From a checkpoint of a small transformer trained on Wikipedia: 2 heads of 64.
Each number is 128 + 24 x the weight over its row's rms, rounded and kept within 0 to 255. Layers, rows and columns count from 0. Numbers have three digits each. The size before them is the row's rms in percent of the matrix's.

# q: layer 8 attention query, 128x128, rms 0.184, rows 0-46, columns 0-63
# k: layer 8 attention key, 128x128, rms 0.196, rows 0-45, columns 0-63
q0 085:157103113099130105150152149142152146153150094113167116093161088095077134094058140137108120156139140108123124139181149129126121090131144138122095087104112142103100151146161150170138126155139128
k0 076:152128178040161099118113117097122147157101127134137124153140133166139102122097136140163133077095148130131075134120161116164154107132147134142132156097117094129143150138106069110119113091119135
q1 079:165130088129117118132149151107110135094063109162144113162137194113154089150164123107095107118137127173122143127144132120129137093156103116135114109102103165137143114099102148138100097073139120
k1 075:088126085135134161120150124159125117131147138142118156142113130154131109137149112162125117131133090116165150120133104130109106164169138135095173121104101166158149068097155160117131084153125134
q2 083:116136125142169135133132107094159103088102092143165128132154160129137112112131135146127136158150128143107119140092133120156161095105097146143125118130190121131125214124138131166148127141130117
k2 085:139115130137144126147120165156140147182150133151148119143110146124145137126113124142140139119109133136151150145122143134121148122137155104137133155055138122104106128061148110138109128088126134
q3 068:109111114130095130149130117137162085125119099114134078113141108142114140132127068143122133139119127118153156103130181098093096100162084105147118132151120104137120151120151095127143091117116109
k3 079:110191152102137101130119173129105141122119114108144138105127134109105108150128130113125181166144142142080123153146108136127167166149128097146142102166159145120128100126129141146090154114125166
q4 092:149113090150123144139152127109099111105136120133150133116109111111116131164115121142149132182124111123118172093107197119142089148172116115113142129161090137125081170116161151127177136102111132
k4 089:111111143090134088160135186113142094163125160082181163157125125136159089122126150156086149099098154119121125140140136137118148152115119156127141112090181125126152130135135120151122135115095135
q5 054:113116149116113154108126107124183107105129071089136084128107155146138154132152083135117128145154079146105140121181145118094110127122108080125090129141155126096124161114111135202096095113135108
k5 071:142148154128121104163122136146086105149157137116130129116129136116118113162139143106160119149114151127078084131148113113116130166144147152127147161133151136120133093101110166141109137131118136
q6 078:126140089177109141070146135099094091101108144144155127138110135149125119193215124118114143138109128172130121117174125121123138104114124146126105091146130137146135102135135109101142110077127100
k6 072:116121103140073129122126119185147120138131149088106186146110159111095128141151111133108110141115094125129154110137115153132105171153147129113148118126115148141166076117160129148117126135106109
q7 092:119159087145169166119124127123112182110101144173112131124117160105119115126157124126142079114162121160142113121149112133130108128093142134145123129115125151134132071102095166114090113080134144
k7 078:062070128164085134099132131128105127124117142156116168143098145146122130120129145188136109134122079097147154127126078152089102167144152130103160121134108129153160100121075145128119071165112106
q8 095:149105130143108121157149144139102096126122141168112102118127138169123138151168130102124123133130129155086115177132078120082146109112163138138159142118157161117147127119112101125100124095133106
k8 085:158144120134121118156153119191096097118156120093127156112106134135135132115188173105136103120112122198123142074157139142134086094124109155113119120136111156140155093100119122157136106123133108
q9 092:152085158113123097136161112103091158063124071141110123142108144115084097118100140133103146164124135135091131133127106137178141096156132141135154120141138133114102146147152124125144103140117109
k9 082:144171157116145145141112106172160127117143130089154145107116087124147102125120127162157135087131132125123146110122125149157139138172114112174108121080131126154108138079144129112167088148141112
q10 105:138149157140099092132170138117164141132159098115107137102091176107116097117175159132155142138105139160123142103133108126147126124146129142108166117129189138118106132162155105116108155103122072
k10 094:113164106150085133137146113141129140126121173155111180117115120102116109148138116146111136094109144132116117092159129163145125122145137144092154099151098132111191074127151108146116107128127105
q11 087:117130150149174129081128120132124163123122153121084152120125099107102098116133134115145141102119130120141113136153108171135103163114221136124137171118145118115085056130114154110106120123152148
k11 100:111099129177049133105114105131158152101083161151097139144134137129121165136116116149119106113091151103158134141128080121134127136119140161144112144127112092138112162155105143118127143144137107
q12 080:140076074099140134140136114142160107125111116145116100154120136150073173097075139135105083137136099106127114108125154089114109102138067106166120121072099103098153155164144132159107124114146133
k12 083:118139186112166143164105116117047110132149128126109139112136160159105136138115114115141168110126140137135126115188121139100146142121092106158141124151133139123165142115120137136143136129127139
q13 093:108150177118107117100147128099138115147147103097090115144076134120148088116139149131171178119105159134096146140135105155138145143150105097109134177153134103101101132138113094108104087115108138
k13 079:127181059148085121145114168157132139149135159080118111078104101104145108123172094111142125133123121114120110141186118126114135144159134129116151112106139139133124098104147128123146162109148117
q14 091:152106089141110159116118116118099138085130136160118107121149173110153143152100146135127100117160116142133107111100157122158143133145109112114123137082127142148135107109189135146138167108099131
k14 089:098120111138136194132119115114087128120138154166159162141125176143156105168175133136093121108092111115133183121143138132093169096116101104095135119127130150119170117120114139128127106110093101
q15 078:150077100110085119146148122119133116125155160124164110141121130104182154140081106163096113162118097129175149139141144140148113134179118104087119144100129141147118097124146192154153109131134129
k15 067:114119134147148137126118117146135140150119135103158133155172120163118123111095109145080132082160101065154117143099150122128125144149134113150145115134115163132133149155124168124127138229138146
q16 102:154130090155159127139118129119129128129103124125155164137107141135111135135139111148082111118095144096144158133126153082092122106144145137127098075121104152128109157125147127158129089153140134
k16 078:131129148120141098110176167121141117158140117203090150132139115141138118115083112106132153136132108110161096133136123123155113169115127130119154155093140103153132143108194129135133170117134137
q17 101:159097115085101109157135145139130122113166114119099123116110130115193118143091169098164150129164135143107129098098138131131128133136086132139098129128117141114123125122141161142160165138139115
k17 074:102176108119160150148095106115095099124204125163152087142125122163155145109118117141134114120166123119118151107122124110127129093141167167087141137115143084150127164164086165138144100147110179
q18 087:155123081137120147111084151093172154114148154149120117102178143111124091111128120182112041077189123162139102129115126105113112157109129144085136093136131160138119118099119143138105100122116147
k18 093:127076139114101166129139135115101117150106137181101133138125097180119158115092141118171111120105110098111132153092112129108140147118167163147099129122088136105141107121108115157126098142104126
q19 094:182101098091137124143166104177147081129174096096156125102123109114135138117131167147198144116147087124129119095166154113140127125126087117153096116155157113108114134132118142101117129129148114
k19 075:132146146130118133143126137110085111169155163148130130149134173149130112129136157124142182139102177177135132114139144138100145118127158112123157150124125146130170101162094130156073119105123146
q20 097:148089120154090140150124123116109128113104163124164147135121136123164134123136121138087111124106129110136168090097172119143105102172101133089149124096118131123153151126180161142174077146119115
k20 070:108124120140165120144143129125155131116107109151164159141132142122087107099063102151094111108099095084144125158106118158156133134141126142145138107111133130128123143141119130148152130206121123
q21 083:090111112118138167132098108128092085148101159067138131097091104130126130147111084133150151159106119073122184093173178138132121110149109101119148166137118092070113129136174126134142116140160122
k21 090:140135138156144106088125141129152135176139124103147139134139126068093050130147134148124130142088135125115111151144107175144157108148123125125142118113205149155123131152121128108125184081157135
q22 088:145150164099123100114136126109155140146163109119119136131113159123098096102102147166164139119149131135101137137119105123163143140145139102139162143167185126114094168180142087088106149149103103
k22 083:130130121163123114127109112098172140172117177144118115103135061106163114131103053128141141112120137083131130112129143146121180129144150121127125119107099153119124120109160092125118140101133144
q23 100:109128153123162126112126101158107096127162167125136151096103083151089152125157133104132140154119112132121094123143121150161097117122123139112154164112141108087155134184144121160123127158172080
k23 094:183143162151121132171107103152105144136139144099126170141105184108090151105159158121134137131065151125103132052151122132133136129121119124175106100172129128113146144116086130143127137112146122
q24 088:131110139132154078114127128176114104137133150154132139155107093160123120128192153072146159141116122145138090102134125123111136117129097132140109163122136112119180176153110092139108161118141094
k24 074:160146129162126142149179144129120149107160128123102150176111180117120127130181134101085144137113159147131152102162132115138129134177150138120136098160105170133163111087134146154108090120152119
q25 085:145083071141109118154116110172100087086135161151109117108117133126147145146101134172112120105131089088160137137116142105148099143142091138148168126110107118105110102127139151098136115089128097
k25 071:082105140147133127156115134131125094130128141106161147130118146163106093117087116141090158106134100090139152135120095152100144128149120087110137112157132145133154143142112152140152137214119144
q26 089:133116157157121108128143117118120156100148108136134135138131113117099135130130107129113112169092139086171120104148133128111142123160169135150090129141104129144123156130182093122116133141101173
k26 089:143120148110143117121174163122130129096128089123143146173123111159125096167142161052107143102123169129120151174115152112177138104131145151137099126112165150159158105116138127121130118098093094
q27 102:144116134092149124172090133153085130151108187112101152097109128144152150121131166146172153101125110092097132139099131089143126104085087146169146098102134131108140134132125122101112102131138102
k27 090:142151131166174104142138144090117095129165122150109130108106164128125080099124152143172137191110119154150114112164114164119140062112137112113140136119151113124104156125085100137100150141162141
q28 061:094192149151130161083115159183061122147121133143151147134115155120139150133127152124112115094151158158137103128158102143116176141120162137105118149105138153155144105124120127140124176134145098
k28 072:118118097173128143075157100101138183116109099135127121110150153123167112150169140126107113139085082120146157104104130107121110052111116098087138134128092107128152129155126143092113112115117128
q29 080:151113184144124097120135163119111127133152164076142126118133109125143104123127144144132163133115158126136101134143112158166133115138136138114144166122155130144112114141176125097159171152109103
k29 079:137159145170114100106152106116146145081096125107105121143158098099106096083137136113112146079145116092139125141114139155167122098143126123125120114140096164116116195149105082132087080139116090
q30 059:140090132138113104123150083104169068102096108138142104141143164146149119122136076126093129148120107143141161160104127126126112118157148125163133144158157143129116092141136141111130106108144100
k30 069:110120138121111101172084119173149095129141122104146124142141094136105149100078101140127110121158129097121127126124103137141118178132131143151127130121132123117110136114141140150143150210124131
q31 067:121150118129119126089124179102074171158139184148099141105143082116135121135132148120126111093111144107150121124117094156122155152127184155085112118136101154156144068112114109129139099141123132
k31 077:138101105118134139085163114142195166109083112159130102144124109111132149134150125116102094152135092124137143140066133119137104106133132135140121088146096122141143127141095152091121125107137110
q32 088:131156119146140128156137109164112163100186151159071168125134086172102115154129109134119146118123095128136115148089110133107116124122143120145122093129115164141125147113134150103108135164095139
k32 083:121113120179120099135147139156124132105129138121131119125116104118167133132094134070091121143109121180118186127123128138185139129131089111167139094161118108176152155170120129152125100094106150
q33 102:159145098149133162156108109121142121148092150137139110146144106098136119137114120139148111123148094129137140083114177107117087189153142131108128161103111111145108113106089167162130137145128158
k33 099:090125127131131153127130151097134146155103140150138156124161148139135127137119117162108140125068139107123122150115142134086140113106135151142142131143113132110088141174122145128122175129162128
q34 096:110128150087127118144135135146097128164143118123124086109111137089154126147150154130132152157074157156127115133143159108128133105117129118098124172091115125138103121110116113172096131045139121
k34 100:125139096137118135090150135141090145133118159148105194135103166137122115151217145115128139126107133164121120101162120119115130104127135130074147108135133163138170062113121130117070106062128111
q35 087:137092142161108113200126136142181097129145112166135165122123138165129140098130168099147136091065145125145117152106141154137088122159121145102170160099115127152124112153122104110119096126133115
k35 094:149173163120114156188180115129052111093092144159119179100144130112096180117119142078105161125141152150155127087169155114107112131105107123134127129188120157073164138136137145148124154162154148
q36 073:121107125132134131177153103070164134094091131118126081153127156126163108120156092124111124168096134144121140115122146127138121113134099117110137141088134106107145106117114175154124056094152147
k36 080:115153124155121171130131119209102111120136127146103188137100140156062124125139124140125132135134116138129106139147093136116095181164114133138143118103142172140123069093159150131154119124152125
q37 087:075132161127110170132115183132205133136130133112116094094187139138162101123111107114091123138145137135133131151125129137092140095143106100097149133079133173110127156121146157146146121132092118
k37 092:102145119079130153118094077145144137124117132131121113131105138138106148155068078152121112096114097116105129150112099157169158136108141159122146165141130080159124135149151111129135126092148138
q38 068:133143152140087132090120156151064144157124158104143142079134122122144146129141137156133123122165106090142134108114102134111120174116154124097119103133126154137130133111127117155145155166112097
k38 078:154106137124149123135146101090178129125087094116129095133193087117165166125125185114090126131111118120145109126067109107153121060093102116128140123163109114098131175145105139084129103137149144
q39 088:162090121125149127065141114142130131129089144133108101148126139128131120128160088130084076127143109150131130126125137139134086115111107146133136137145127099111141135144132137143119146062140105
k39 089:116101143137101154140107114116107073115136153127111137142122152161093136124124127170128115124106116121121104131126063139137132182152135153157117126154106147124142113093121146156151101159110118
q40 088:134122081161102152123147119117206072121131081100149116128096126125101108121108110143153112148110132122160148117174140151138083124142101138143135111151131111120138167155156137125134123117133129
k40 074:100114181126125111170117175126090094155123151129149113129132147113104128137098146131132187109141175108121114168140116150132123164149131138133125150132137111123168145128177130145123134131088133
q41 088:129155129124089133144111112131114133126158135116123109117121153102148104122134114132142149137141094151128150149134137121128147141183099061061097078097144127153179138112138123115094132140108146
k41 078:132121068161133183100114120138146157151118119119106136114140096105160095153141103153096120135124094087167126147102139123141119137111098099106152092138104206143155107117137140107121087131155132
q42 064:134168171152122133107109177158110138170145118113099128093165091112112133080108151125130132097116178095129127133173122155104133110121154150099133110113113140155110144132124087161101132146120122
k42 073:144146108118145139094175120107095134120096128164106097116124141117146117161159155086133140131091110164119093121116125120136137081115127127101114151145097123113148102139120102099120118027132109
q43 081:131120155153126153118089110197138069100129127121151111127174115159120099099137174134121145115173079137115106166097122156135141126128128110143125138163094152132102140122113149146143157139149128
k43 077:141114151119134102182127133108118098123125133122148064149118123132125137153096144109123138100063145107137133116144107119108109130100124130113132161106149106085114181136110113135105115175085141
q44 098:109144091119120128147085109154072138139098145164138144132130115146083145136171142128106103083109123116109110143122111114109121137095172123133117103106075147139108057096087108139086065137150151
k44 061:116105119109137098133132130162155137133096126129134195108146124113135154147109122127140086156107104108136151121128129134110103136122136126123168129134120152096154114140118150111157150199145140
q45 086:116104159107110105087126126099147089128135110099156118110115128101119126157104097165088128155112145138126131167140135145136135138142106119090100124198155116123113157153160116131126117141085138
k45 091:146143102131099157122114141132115155158144128082127108119124076128133105159152105111107125143136125107093113120101173088135135113162135087157093136105136151134107135084179133101098158168146125
q46 099:167134126137134142133112138139151094169100162100140112138111108143078140158144133139133103110100135118093120095136156134103121132123129136134142165116144119130087106100127114139118148102133150